config = dict(
    n_layer=12,
    d_model=320,
    n_head=5,
    n_kv_head=5,
    head_dim=64,
    d_mlp=1280,
    vocab_size=16384,
    activation='squared_relu',
    norm='layernorm',
    norm_place='pre',
    norm_eps=1e-05,
    positions='rope',
    rope_base=500000.0,
    rope_fraction=0.5,
    qk_norm=True,
    attn_scale=0.142,
    bias='none',
    tie_embeddings=False,
    parallel_block=False,
    init='uniform',
    init_std_qkv=0.036,
    init_std_o=0.00735,
    init_std_up=0.036,
    init_std_down=0.00735,
    optimizer='adamw',
    lr=0.00127,
    beta1=0.9,
    beta2=0.99,
    weight_decay=0.069,
    lr_head=0.00455,
    grad_clip=1.0,
    warmup_steps=210,
    schedule='wsd',
    decay_fraction=0.577,
    decay_shape='linear',
    final_lr_fraction=0.05,
    batch_tokens=32768,
    seq_len=1024,
    doc_mask=False,
    train_tokens=322600000,
    steps=9845,
    dataset='wikipedia_en',
)
Each number is 128 + 32 x the weight over the matrix's rms, rounded and kept within 0 to 255. Layers, rows and columns count from 0. Numbers have three digits each.

# up: layer 6 MLP up, 1280x320, rms 0.0802, rows 468-549, columns 160-239
# down: layer 6 MLP down (transposed), 1280x320, rms 0.0738, rows 468-548, columns 160-239
up468:143085127183132086088114150139071204139144152188170180105135070216129100143129215138099140055087126151145112128090100129183099116093084114079127148111042091162148146142130072076186140128091087071113196121135174114148076170105107115141109061
down468:095105089103145164145125102144094128198132126137116072100107133163050075127114094139084070112084157108096072146128117133139102167140148172136107147176137200086103132091105155148073150118136183086131088178165109189129096118156116165115151115
up469:160118135149087118208111169148171111117149102147114123113154120143103180108125175087091127164103155112082121120147132172204063133086145143088118052094111128141153139088135088034129169181156114153172053148153150073125180105142132085146128106
down469:093133108125116181099193144118163100160121140124146132110116154110114106067135131092134125112184144079115117091110184111137119107106102164109105196095087063104110122117166093172108112179151115133065112152110162205137106165156116128115129139
up470:133066125129125089118134142170125146157112164139142184157122193143123136152102155203152117140078197091135130148105191152095086071114192152103113121130168191134103108079149146164078156111135157146118146142138097123132106110110127146159152120
down470:141155121185156148141113143127070140072147112121129108146172123077140178131204113132130105135137164126114112106125130139156114183106082053109199126121112145151134154122078112111176123124172171082100136129174119117120123144113148154148173119
up471:174149081105119113090097130186130122135137144139066125124152075153108170114148102141158129122158135114080180129114137110128118194075197120131113076097114107132117110092193152135140164079106150118043176122090191128146069096070171117128182096
down471:109106150223137096157136109084119096176197200114175126102146051083104078150093129166218147061135113178062218141168133185136123096183128079137117117041106172121176120145150160103120149082099172124150133107100126130170127122109113141088118154
up472:116159115113091068185185142159103162135134104139150196170152093185151142171131132122139138134084148135147090104115113129173201063119129110141155111097111134140132130075128036133085089100113097157106098093151085058112168175076128116074117061
down472:128121134062091135147111082167138126135144127151166128089127127156080163177092110102104076088150117123082195174142155133154059129139119121110151171106138144133106093106172155163123132102125158138134131100169134151114148125149132130118138154
up473:108155153114111129105120072160182105159124149162093119069163215107103200108109111112075149159136176115137078146073154150121112108081120166079118086130123206168131099111113140077142074091175151128102056163133125109127116165062122158104178081
down473:128080126114106164044124070128170138145120113117135190155080172121147176047136111136174131139097152099079103090183185111071194130158155201067114164127126121129140162152114152152172125033116165183128117138086113116167163111108150092130111149
up474:072083128107086137046145117170142147128113120161166099164120128156086123133137151169147135130141141052117126140099134142133109165142148165139109095141126133098129112116150116138104049114108162128096164148172158156098159099146155092143107148
down474:151127154097112138068087127128160154078146145120139146140121077121075180116111078121143147116109078112083128128134143112118146058124147137146116128107160082107130166070094166163088136149142110106116142098126150143102078182191173190128115107
up475:066105169148129113192131116107137109180156153157103145109122110137105210111133145181117081096072170103152096145114103157163113118070103123090130163121168104159137124144217102154072071126137144141111135157151147091162172143100201096148135094
down475:142174134123056127136153151121137124071157103141117117151136124120101102108125087156152163134126139128176085129141104151083164167104148105153033146176135129128118135114092157104055057161088122170143112109142124073146116119131112099173126148
up476:114092117159112116089102151154142131134113140164092181177067213136136098124133132168121150169095211135097126095083155140088144132160138129116167122053150120127135112104153125118071076157082069130110101147152208115099095104119132072121106136
down476:116111071123082154096139184122138112092173115122079095090131074145128138086153170095151079119133104138168152116177135103169062172151136131129119112155184132125086109118114158122123119114162160170114137106121110124122121101098131122069105088
up477:129152136166118154144133089100120122143170151118088177123127171129141117135118160105080109168071146139126169170111181140117059145126147181064133105152141127138069132070113150114135089133110127080091097175123116116124140169120139112140094133
down477:116121045159103159109146146152134134135119129083136062114139121074146139127112141130140081134137124127144129093112161148113073083096102141146059139152158142114111100172141163140105105163172094140153150059147132126107116148103111114114163141
up478:101136134123108170126162117127180169122154139100161214128137139128113146096061134149121129186132144170115082102134095103163115116116094122161123169121164149071089151084165073077064132076105158133142054191120126038100163104070114126126087136
down478:156141115179162146139130107148148094156168215125122132131093127148186095054178156118122120150175119147079137125087146106180157093122169142142103135100105113089082072117133119179131197112191121158079087095117162118113123131114188075132142107
up479:139130117129176131138171102157187199179155134105108107130109137153079120073166178081113093160123120122123147108127151096142054124166098138138111126123137166105100070076133157169156089120077157119118058085128134114140114204114074082185122117
down479:126092104171155083165114134104150176153098093115092105077099152184090112089129089134133148133117156153099132122148081125148141129124103110113154141159127107164169104133144112115093109118156126139101166165093154161145154120102137118138150115
up480:146164122148195124138121140158136157135168133232103164088094109161140135099132140130171160105087135137099156144167129097174095184121114113128151136065165187129103108097092108107133145093151147094036112135084112117111101110111111110131123188
down480:107145139116125080115195152133142125086101118125147140156081119139195128062115179121174153127097116095169131158115125045070151179118140113068150107095146060119123060197152099153113102087139122101067117143142107098144112105114092104167121123
up481:117143110091121145078145121109129133196155094172119161142140148142096134162129134137155097125133116149087103134105127197124138123089108148089151113136068166125167122083163100113144130146115112108106083109115117085101129116105142114147172125
down481:128078103122151118087103140134096135112096100127089111135081152114129143137148106174117163168085153149134086136138096116178176144106132064144112164126150133141132108149114105118143124107116136139182111116116149115167066107109118096169080148
up482:152109076137136083169168182083158116150131196128127139111080158174110160178094166154186108094066089161127118170127136207154138148091060105143115091123092075093148168102185126113145139152142109103117117101098155119080167142071142106104099049
down482:057151191111125109131127113098150168093139052093166145202145147131188135088149180128127155121091109139109165127161094124151110108187163079149131125113115153143134137120109102119138049111150188105192171112138153162126107134127145091127146112
up483:148149139159133163182087185174091135136104131079104132128101164157073148063113196118122098196107118093092116171096151131118167112092138190134131076128092154142124122081119141170095146109103098157152124121144114141147051158107134103133126142
down483:172165124134098106141146117129169109124146126147161129095147085120121153095155127143121152142164151104094090169163086108144136129110120184079166127123173120143128202109183105113131139110119099137115091178101132121087117094127182092055124128
up484:159178099103113160189108133152123160173220137149124138154067125156109149181147140126103123117151183148125151134128109081157090178119190130131119126131114133071095159084146115085169164083127150089134106162098111143104100126145117098145168074
down484:129115144120096078143135135118110145178114097165127142133178082122129162102033124168100168170117137091133161093147151124153122113099112096142144153080116125125094150088130087145157126072134106121168150135129135149135116115093165109143176110
up485:103147182103069100135151132070161141141140097104179112111101130166088133144186109147190208134076121114111122150036129137148088181173142165078157092159132153161111134119134082115076119122168145067096176178169134133108100153159172152116169145
down485:124121059096132129166106137183202115128170137142148147108115162113081143060176088147196076174132141197136110134093098083054114140107183191145100107141094129180094200134117140136151079108121110139129076161113086116103109128182119084138166122
up486:165121148146102112126151197141091138138122135145159116120159136124129154110126147166102134127142151090137088163152189175123141117116108118138130151112099149111095169083134145112117077127110141147159161102101128102149157132111130107135094121
down486:138129097102150145134128100108150173115161142130156163104054113129114129118145110091129134110095147094116173152139154109191131112123145153112175093141165123169118080141105120117132133131142118138099119105163158173144106083115137157117157166
up487:132166117070103123134135107134079175115110171145113153119108093204062140157104151130189108136056133098057108089147142109158066083070123189161166103073099114147106192093122178104129125138107187090113092165118135101116176138172157180095080162
down487:172112107154131151116105091090133107141111122121133175161131107086148176189114185134121135118071070131131136120170131145153132162184201168141108106132103162120132120088123127217110160116157124096103147230203114126110175126119228120108122102
up488:156165184084147151130151173131183146126165125163161143158087055163107108089152145117084137108136124132059142113106150124107106098136070112163132114147116114125115081115153135110129120129100143110135113145062115134124130164111119128136092095
down488:093155123122079086126124084068134128090194146195133100156109149107078151153134126136175095157188147097124137119109130177177108129162123171131106140115068126174120083110124098121125159107141137086181148065135179111076125119096180147117150119
up489:139132152171056115119114089082186151100171097144156127112145155148085115134122166105095159137092107075064137155191113214145080128147131174049112167106103050233094133064103113110212125134138143071080100110087127176141118160119145050139167147
down489:100101169118193166048164146126124089082118127116142107164136101166162076091136132110105075142161115177060184127131197058131109117173128143104103169113119155072094135169139082189087101146126137120083184152161113112128174115156069143120115155
up490:079124082179168068157110137130101149162163143142143173170088173170091133076076116136184167125040155166097113180054104156148128143086137244144088148137156081154122162129153140115159087124083138058097130045183174071104184201123184118112167129
down490:147144084075199140099149147117063123137128107143167100158145081183105138107105129093156131150141097154117121114160154124146107112209227138082151157202091190109087105134098183071185113106137112117140166109113090118134072124075120204116114164
up491:074099167163068099135182158158160125157184088077160100113125197170120147152171103167225125106158137118104129151071141203124089159166111153117153132087163102137143158089149088139081122069122154175139211156132081074117188141075163124145081093
down491:170132047121143169141079187127115174125118198163093186124106158117090181088089114171124126157137128120067149132107067171159152139070146122146075104102169089129105057169139172076140114174120163155126121071187153204136132212163113119104105130
up492:128140171141137101066114097130214150118149111129100112127171075110082130159149173094164106140132104153075142073167131159173146132124103171111178148139066049149130147090106130109143135174082116130083136111081153113145141119112111110129137100
down492:080083133149111143097070126148164097120119153139168195159112152103065131149104088140167174144082118137120147102159067149073115144145116115155234104122197117134144145149091140178117146159178166118190107194091065150123104066095105175144175150
up493:165201144114157153136096104143052136116140060138156202112092149128048115186119186093123176215197100118095168158079131189113145111174155136041196119112103038126131137118165145187109106141182166175159048163152114105071060158129140130143150082
down493:110122118123191164105147123055132135137116081228205174077105101066151206128091150063195105158152176151095176153112163126206157178120122097116156106128072174183148121122107107200136163109136150126093174086106198099187113161107144109093124178
up494:135115118136102075144160146123139142101168147169116169170093086158162144159193123155134135145135192056095143166103154120156115129190124131165069092127129190151093148133131155144139096101120104099092137088114071129103086129112108109189093138
down494:124137056112170151126102091144128108117135127143107118158132142122190168090129089119162145154109114129155144084116165122165159156127161145144129150114169087150100089169108122126186080065081170129121106102115116147138182077128132110151124173
up495:180140205098063153169126103135132192147189086195102111153129086121110097128080173174072114124041142156092122157116175132156132125130114100134160083127110126108117184103173145142102146056151147138065088179132114113124117174112148113085099085
down495:101132095142117129160130082122123120160055132055084108130137152104088167142180153128088130162132174108148142146073154117170077170133089058150162112185185172112105101135123148143098116128109155070107112166137123100103120107121093158167100167
up496:184162199106140101092130158122139135144112096161100136094088153132140120104099118142129052144112203141068146137098154117186135155083083134069102127110091114114105205077159139113108094087173107120093115166103148122061091142131148166092112102
down496:137117124098130093107127145111155111127118133102106141137117135145128000102134136124107090113083130129150133134168113155122163160114105135106124118105119140107125124134139171168123169155114162139125134129122138156101119119152124132111155147
up497:112145078103129109106109148052110103134108141133112130197109179168100196122194137145168165193150126153117125174136162182109100076062170185111196085092151139120188114091174144114093127138114138105129161116095122145101120147167102123135151115
down497:139087084121064099109228130156172150095067101117157101102133136088184078129168118110152121152131114141157130146110138109144113138164118093129070106171165121091129147163130151174117116094167129099125117083100110186099111164130101149141154116
up498:158115101107075109118129207099075160135151145148080184168146143150077176108125178123154123188100156053115152158101229177113143137138126169075152131114190145103131112045094110151130149110154093117110073165161173132139108167072171140131038161
down498:127092119136142134105198115039097112127102245106088114075122129050118084111135074125157149133159134129168109081062126094161126118106095113154224116176129169119125099076090152167117188119108167137136078133125102133088194081149144111147055093
up499:108188167104122129110103176167111123169130150151151144088089124119127137113107171166089110129104112169128160165156141133151086122146114140089108136135179150184113127109128087132133139104123112101125117125142068119089165184142133102166121117
down499:113119111201126120139126144113081140132123110140144077140106125110102145139155122147123105111121140100147092119065149108119119141125132138082166152119117053214163097171063115119165163139116105161241114120116127145139129171127087134165170157
up500:139172062141092097129136145190175151112179103153212167150128063108096142143119140153121105074060135085092114162104123181193163122147077156094115096131102124190098157055127099124154092102105131096159122091106083086118093112128113187120064093
down500:139165152169169129112092107176098151101092154177135086143106164181096132117142114124125158118133121126112121116106097127152112157093107107140174182129158045131170196104119130101158137174151136172140144100116140134141112111105135139090127140
up501:118194143107117129122197169104124176166170131092142119081098076177089191113115181083156135175141115116115144128147098176071120097096058140103088122127098123069067128099091096145104079128125086122081117123133169089142158227114152113103099132
down501:137067118135128108087126090096130145122144161065111117123131168119095160123121161183144102158138120048213105133103129083154181068059167150129141107118175110125156148118110098196106133100159113099145146191174132147122150124083084114168073154
up502:108172125116126146191120165135127146174162084082125198135114094151122167101100133146130109154122153124140105081159140159179092137173105155098141091053166132094182160090189111115121123097076121123160136103108142147090188158145177148117158107
down502:097084180152141109113123157123151162140121156139123107149138142122127116109099133125118132136137139111088092136172132152139060116153129136162198115138089164094159163129139114225142145135173138116122092189110133139083144105108133109124180109
up503:121151139137094081151142145127128161155153110141189103101120169151104156106161128120126102143103183148157173156135127183118105108171100125165089122138121132174132166090151072048142110107074156067107136110156137138070080185093164146111156122
down503:113126103144103141138122177164120088130142199158129143142116161131143124159108075184096168126145112137148172100068087129091150156127165129167089132128126186155120123184100164134148144097166133151123106132107141130155178140142111098165130143
up504:119136122116066082132189172140152181066134130108171161154112094167111115117156088140106085112085149123102162111161109127178119117101133124107086095119136191078109119091152068129137075089082076155148128088076146096140166155159158140152087094
down504:046157122146114172123114173119138163109110124104128115137139129142110130128142155099110163142140120096103168156096179078107145152182200086109106155099113149194100074149127165180142143181140137188161065155065119144166098095154146106147083108
up505:150130153138089143135130107084154084151124206122126106132088114158164103135124136145123119162122112126129119142152141087076088088124057146117116111105123170111132180116112162140177106163093173084092132137146156168175132159174091086118170121
down505:091121119155095159117090113196163124100120162137120105139083160121130185109133116133147110121103127072104168150140143154119099158136122134118103145151152121125066136146104165164126102127208103181120089092165119105113164142120081222082162138
up506:155144109187123179164158136134197174121113136103158141128142108175145110190157175095142114207097115119101181141091146124153163142138129141093171133105133146116124158098176124102099146157058056126096153094165132082111143156129168146099079100
down506:152139152123130117194136135135130207126123125106097100123130111096169139122181126189077146110091102143126136181087177116112119097133172110049168091138106114111106151149159176195092128115096135175162120149140123143191130114158071164102119107
up507:175164102096159207065130120103111137142127146129116112144091189159125177121113152139177101180088082096117116164105196111170123168106109145118169121131113175165089114135130157154091121145125130106124101174087128114129092132162106074149142135
down507:101109083166173125162093108176098153178177123141116106114153109152112089103120056191136129089137148109168113148160097152175114176146128142076129134134143172122148155107176110073131105119078065199140122124134109117123141188199143114113075127
up508:110185124090030106075174181093141182173159123137157145093133101120055146209090213144111103171179069124098160169089186122197096061099140151131085137109127088163150062102090177176190102096144149106084178092164134083143135127071150100143126156
down508:084191138165152161185150127089129127114152131159112116071134117127161165094132090140192162101132056121104158180146068099133072156092144213115124168089191068106079180051073155174122146155194109143197124126177145152091165108144130183191127253
up509:087113117122154136151097115101128140139143140144162164141083143141117155139135175142119142090100100121107171107134146124122104111108162149119120157112128129124090143120128115141091125155080113073105129142158108127108160174112162113160116129
down509:131132141096107117053089129129167096109100103095092132122165134134142087185142121154153135157188118111106121101116119118132132142133118154105103106171115130118178083183078151121152129103138109137122122159136120147134143143201099115105181130
up510:141148087114130127080169170185119141122115083136086172158166094157102158138157129162160083129091150105159100142093131129152150129144158187147071097123142138135069121118085115146098103142112085108080119103127142116085170148124145122080127144
down510:164161137081172146100152078175106114155129130164136157158130137121127144165173137148101130104137087145128157162091138135147244087126160139113124150085070148142167107137098098104162123081135125087190165122120140156168172123205152130101174132
up511:124117161128097071086098122146089155094092121118180143104152173129067179149077132139111106121068170176126186117096156200160104076091150216145128106141104103128051061130211135076110105155133164125120070139158173149104142131130163099128137131
down511:147163181164143117177122120092106163103125177107068133161143111121198108049084114146143080141159185088120156187155166185111152167181123156118144159169153106105155128057161131170118148093213154115138088170083108081140184139071089114114124103
up512:117136116148192125106106103158101115098127096130180122168113134104084121164133124153099144149132165107110129151034126135168128091142153143140097114147128068145142115152132112141108154123167149133096164120140133097112078133089168141128134110
down512:157111214132138160112136090159092093151095112101153113117118090134111136139105170078148128116142131091101178115092145140120125081100144123111127121088120107150085081113113118120124175131174140194168154100131152138154174108141095099126083167
up513:120154126138109140128122160129129093131133137139084119167171122138133166099131142118093179137134184094140129146129175183118114148174141169080153100094114179106042090098083150121168113064143163133121090145108057128124129120101137101118140134
down513:156142135094116142171157162051084160094164087107119174128102160132133067130156144132095109116134130082145168101093135131059102100125087111135138079112050150131138174080133134134124138113156125109148081144109171114133134109131100143137054114
up514:177143092117089082187156146141135157127186150118129176120120158168077118141110196151088150146170176105069149169074210169138104140104083117071210092049118056085131173113161117117190117124130167159116098083117140131135190139115102137049138152
down514:164058115095079146156120116153081137194123166125136185119125140093132064130141142089126145120119145127160109105156118148121131175071136078098152072121153126130101079131174116075104126146123098130167105098096130118118095119135169141110126080
up515:140190105149113113127156108118119128147153142152153170145131176144104150132144156166093112102129159126111126097159141178192170098171136106125081131110172097115160105130145076073129096147103114123173150120101113043151129092070099117105120140
down515:135169118132107181113147128134130122071188132111148123098116110073090132121153130113158158156095013147145072141126133087124110160100134087130177100131083071102143081118118146094142177147113128160107125107116071115124121150136044135131153151
up516:131161098072156017175113089074169143182154200138154162104043138207101138108176123101112151110028173182141105108076205147121092125101139226147174156078145108127169188129123079146200104086106150053071192085223199110141154196120127106074161137
down516:122158086146164127142163123148119127121143135144107106168119061094117114048127088168148135136190155144165108121141091132157133148096116080065227107168099180122146125154086163123199152097160146141123108149097106166116103079144143103097137151
up517:119159107123096107185099142102159123101109161039117128092141167156110107184157158143149092134094091192094108198146138127119136105091133207086211072094211129135173143117121131091129151151115151170125090193158141168108115119118237110163130113
down517:175114112217138178178123078197134135161102139129190092163197151104118115163176135082116072158206080097113181119157176156199098130189106154172123115152131099131057098091091129146164173111112072152144126196097128105187120079118119108074125162
up518:156200130088147143137125135106191137111131126111111149138130186162031164095170164105180128112089151127104092119087164107184089161126107134099133087154164155128131167078164093166147100124119103085074108144098104096093186111135104099092094114
down518:097129126181092097139101113127111147129131172145146101177103073129105136145097125144108106110078091140117121098091115127076108162120098162104098147134120061097129102068166108132075165150117118189202175144100155116140114128115115118103142158
up519:137138156119115100116165129149131125106163144125126159156157164152115162123078167169093154132102199111062155163162168142108125142083087127156112101081115134113136155118127080105118144099107181113115140092157125145165172117121131125186085109
down519:112083132066153125108143155118147128085050123116086175156156119063132137146188112106171148112093129105184172093128070127108087104082134102110152134167131179111114106159097147120163093116094072153104131141190121070110105071093149087148176122
up520:145169107122106075119120110153139146148134165114143146117123191143093126126108157137143161153056141081117137103129092144141132158111168184121097103114123133127109147138143118115165133095126102129124131154121139130124157149085151154129104107
down520:135167100102136135161135154112095114102130142131106151142124131117155097128159133112137108179093130158115161137133086095158101142110104126124154119137119177147162135117156126102100095129128108147131133087142148125136128098143140166107101132
up521:131136083133112109200200120108216099131107154074140207143117179210117145149120088093125167116103147169109148057141136135137108103116071152076144106070118164181109150093120127097176156126124074110116106125118136128135153114126141110118127058
down521:077131130152144109129117149181088112175187124155170162084127110093138081144184106116117195119123046138151077155100143089095146129177100157069193157116088114131070187124122118116139169165128109099143125130126067109140095175130202155140171171
up522:149100123140104149136153156156146125144126135175111133148139111132106179153134117132105106166150138124096169139180139163116087174089087131122094121129143163079149131123180075147177107115089114053145126166116136064137125190087089120130090143
down522:164161160107098111117156120146203128105141111129087111095136092182104109076154104120139127147072158126135097109192123130093176110121165173105163137171113132134130195135130112148162136100088078148128144146107126123080120102176107097118149136
up523:127211184182154129139157155140108128110156102127154158080109143131102120114150141083101134139095114128077170137139117175149109171181150124142151155123171102133073107114120114126090130151116139126066088125122089116163167143095119097134131160
down523:120084153124103117091169168098154168144140125117091098154093151087124148113161170086143145128169164159103118142087105112156113131129077148088171079124107135150118175136180113136165127121116172154113162159128123106130132184149140130115152162
up524:123141112068082076101171127139173108166128158188183156087146182221060144135121121151143055118076235134107082132049108236182120085175155208155110117143135096090120115128180050077160126145144158100111075120150111085058093178096210121159124131
down524:126117136159107133179149157080151143167144163150167169113127091131117148119166149161130143136118117111056206089092147152130218107212183208156120100108107074107173099172146186066040171160113132096117081132100158145179117163173105205167154121
up525:112104098113103082179183143108201181162124137145116128145088123165113131123191138069119128127134179067070134161097149120186078066147067177132142089124164166121054095094160082183175074096094156110123109076145084109115131144135150109132114145
down525:120164124139087135140126154140124124165145113132153124128091117193099061147117181116155136114142131138033146097132132110162104100139108109125149129105078109135130110115111166119135103103139119112129120139124141161116149134076119104129167133
up526:179125188114136167211201191127134125108138116088061181076115138135076171185143104082130070134094071146109157144136137161166133160123112166109130077088153155114132156099130119130124081117187176118159125138018126113078210149085120127157107117
down526:111155101144123066122145092147084127080157138130089154107116174151152140141166065114109155078177133120164101098121144139108187175202077174161095154083176081131133144112136117166126116054154195118167113142139083080089092106108114098120153185
up527:116134153114144110170102137111091109112213116054131106119079112201108177178165103165133142100090144119115156140069167121132132148110158136101144125121115166130122135122181100149085071083098083129083135183130173067095170128151112101121129115
down527:171134057130119115203138105169088133074106136113121111141180135110101146123149073146120114157140131110200109138126102121094068129147165115125153096140115142169116114138101104202192162126140125103130094093131090075120136130141109099112113128
up528:123125147107113093090144171124139121103182151127150145090090098138060115143153149129101152108070135119110110188102093152162115121164182143114043147126150104142172186131082078125170145141097113117104193209129139138139114105120124103104151149
down528:136165160147134178161125122145160133162149118178144138153120123086121122167191145084090148156147115076126143092141144166158110128109080107106102152149121159185161121160080106081137102160069090090115146084073136154164145098128199069061129106
up529:146143155133126142157135159137096162198171123040120146096084130143123113161110170106087141149133102155105140176104193159167166049153074117142181158113095182114153129139134116159066112046098150130119155176137070167009200136088164136091146114
down529:126145069140127116147155146149176078094157154058100113092113122133061165156106113135095096121107218139138102094092104085154121169090125151127151162131097105173147134127153090148132110070138097137143092079092172093114147147129188100144063175
up530:104095102112120144119142161125136122182095128139109157168130149160138106104110146123075112102128176162102112146118160171138100072123151182145164158159128170162150075126144075131088121153149109083098123207146154117152132127132170131137144106
down530:118132095106144117099167075080095138096150154199123167145067124133180104126158119126134152085146078161131186157163078114119148140095161106107113162094136123126126139140140089099177107100156130115129107137175143078132129073112095135125153119
up531:169110057103101192049124116179126160155138160070107126152099094113117165096136163175190143115061108081117133140100160106115154154135103136144107135096127058222142146112142128116121158183109152144202150126077088120124179127136123118152093124
down531:181138086175126125062128167143154166104100075118148142129146197088118093070095151158136162132113146111106085143108075166101137087145127126130133135095155110143103143109125163106171058171138091079098082160062142151133123137146135103043100132
up532:152146121185101121129146146132134149118117206167140165104171114157114085142053170096086126147118152136102172165119138083216098152118090135106123120116117086154116159048117132150155174117102127107103105141082125116114158158074156108146158110
down532:172173117161142156140122138113103111034125100132169155160128156096097133180113126128100097120173094111144117113149157102130142196103117169090173147101171127121101085168171188129142088193092140091096088141123098070131086109111120137142109077
up533:183117164093103146123181188125179138123166105079093177143104150103114196126134146146126147128112133099143078163129129109125092126164111135146126066074138187099068104112169120157084081105105133144128124132135060130087145202156099110167109142
down533:115120106092125085182134065135190133161099117083131142133145118084103104162151116145130090126119117190118146125151126119089138080091133116135108127178166138210129120118127116182079121099105115162113102207081131119164113138107152081103117141
up534:153143128099103141092183152079098117135099157125132178135130114107122129176137130129117145150081120135128121136121170121070136170115142127091110162103134131073096131113162115138110119124133146104093085113132120105135121143119135141142137088
down534:104132152153134139085111099108125131087138103148103135157172154092186119094116130160138134116174172091113082131184150105131165160117087150113166155068146095084110100140147145166099113098110174157138087171094115102135097156153114111090074124
up535:121116121164091139193126095129134193135146114164117148181103146154122109102097216155141159192068162093126103145088103108188071211153044142142123089075124082166147226044158126128161156105131145155084129136174184174170183145081223101121085105
down535:091184110116140119094132170142096140155123113116171144122104134080148135181129061085127209111077112131158133095206122133113141113181115121134129099092089171157129209146121122169121153131094148114167181162099121145145075110128094079163077137
up536:100122161097115092188128121140065157177150132117124132165104080180125114159121152095135133128140135191152118126095148139119101092101154156119130156118104062101134142145103122106064069118090076124116143106140139125111105140120129093138111127
down536:120093129187123158151100171131188099122137109142141111172107132081141073072147092099104154176089161175102101097144172128129123118133121149148079130131129120127096126146184109083118134103132142120128125146084116154134063150110104088155150109
up537:101161138155100128154150145108139193059146152149130196174040114132084175154094159073059191120034117113128169143138139180142091178172157122155164110147139120145173206124140111120146139148152069184088139174078157086076161129116095090213084156
down537:176148133109092176174071074101147123115106145123091123172135126137154083112081104095134101133173121163115125167114104120160155132125100157041077101186115128164092151149128151162150170135143137105051164119097075200147082190096160141081125141
up538:151158106092163109049155173197126107166174066082163124114082124130110226115140177065170087155148129109134107122125138159140116102082104118173127169091143162168104137100071100052179106093116085100139140064117192080107184152092138135144147103
down538:100130111129104121135161142117100050083091044148110142097165108085159109211219079113145149138063179167153108177118052092129125122161129089129129091101163149160094118149124119136108141202074152096237089149146131142135153170154117209098140164
up539:184148178148074106153116141062114164121135153197126143139114147104088190187125123096141139087080165080076098087156160194104130103122099162104138127140112115129122149119167125107096169076116136124118144140141204100109141119111158130108069127
down539:127186117144196175118073122151137177149166129152144102118138133089129075128108093126064143129144110144145111073158071102114137122154165063105155118107154116104099130167145147145095098171071198159100100181115052177134121122111138118088141162
up540:132143160152100088124126123124184148070157126130130109136055100123044182155169171164097122156115112110076190136077134100147120166144182106100185094086115097097117102128154134070118115126056160172112147121161177105160119199077094123120078085
down540:088118117116195116171096134150088205145121110081150082155134098073110188153097133172139121144180149100108100108093155124100125187120157141059144110154122092119163130161122115137063084157058108156091086167157102193161158102115093154116089101
up541:112127169142107173134138172124122139126157123158170127121082170122130094126115176142133145178054078217113148096090169107174109141141102163171144131120134085114201084129126150132097096127101096125173161129130107081121132143139116097108091164
down541:125078173151062169088138174126146139097108122163082095159142126151106191097185102162118147171133088095099164103114176102134108099145150176100102048115101135194135126104101111125141189129174140166168133098124110115102130176152134127143115107
up542:148138123102176133144074108089190135132145103106092140203123185134113173145135126107119144163133086117071130147105229171102108090163193138122087097117111156095194186149147135136099101068116175127154085100087146146069069149145137112119107051
down542:121057170133170081108116123164120149165140184074122097120094136151134130141088153132118146143123129118126182120139139134168176098148138107092122116071117138122186162179129146135070155126140128176154137088196073177136158140108098166158114106
up543:067120119123092037149199185112159135114151106065138187162049100184107142141172112127115114131088163131125179146129132146164143065101121138122091075109163182083086116081075116104106073126123118160145123103121125107130131155124127109093092098
down543:126192088159080230140088112108111177099177093117188179099163167118126153136201160138177168096155113082141173128122088091100121142113164112129094148098127154137074083104103093136118099190094121173127108147121121072163078106137132063095074144
up544:127150165142110099123102189097073199150115168126196198127147142155117177155180165157108084152124160172118086152121157176127107222141089165112118179086116132092152116125132075122149172112092143110116153083141195149138093186156101078157176127
down544:106130105129088175094132122180147171116155101179138141186091150109118128078117091096110058111079170175091107176141136171134113222127124120127128147104117130094170133196099102142155153100125160102050151097160099184184140158131024157178164103
up545:124106070155120134127098135097170107123149154056101109137078088154120153112155112098148166119100142107140143131123144151151133151131146153139086103109146142154103105130127141173167146116108146125075126138123100067091096150118114135092112147
down545:145170149101127090114115127118095146156156146140153130134147180114150114120132119154119130099168106111077144115116114128132150128116115120117142151116164163101143135112134064123133155077124170144129140137145133152166136099128087162136169127
up546:112147104109111102115078112137120162136202149126073216133134123122083120143131198167134120139110146148119170107101129187113111153120140135075062128105118123127107169160191149156170179133091101117157131138139145086145111140092121139120148136
down546:053182124096112094134164103138124115100139121057106099154153100140168160168131140159033170133141049160131124122070133141101162097108159123129157131144136178179178144125205107167134142110121135091172197131117148092157078104126112126152106162
up547:127161136105082155071062148152044183094117126183163133106122119120095148141162136141126134151128098194111154108136105162108111143099126110130079111133048100124151073087157119115095112126086120100129146121105145097120146243162069137107134122
down547:128144121153116120095136165083119069097087094119131072177109100116054087208115098146123121070129125078156109179149126172099105102173205148160136041141153081091113106124108086044095105122096199136133140110041154121173150147193133133076109145
up548:134158151126162095139143148088155143108178154045098134109148129166056130166162159057080102099086125081117119078095113169141116127083184179112146161118117164146090046130127112134137145133106115165178170142153069111135125198080156104112103146
down548:107141153159104130111148111044110105147125180070116128113106124125109065090138125096175110117104099109108116125135115110125116228143087124187160158130112132073123089144107115186137121070078142182123077192117107146193167077179103082119129087
up549:106137139049132118119152115089130155112110125106130102122050081201121201138177137119114113109115142121056167163115128160137100096147164144154173138149161189103111168111170102119134096086165116127098163168137149156143098130127139128120117146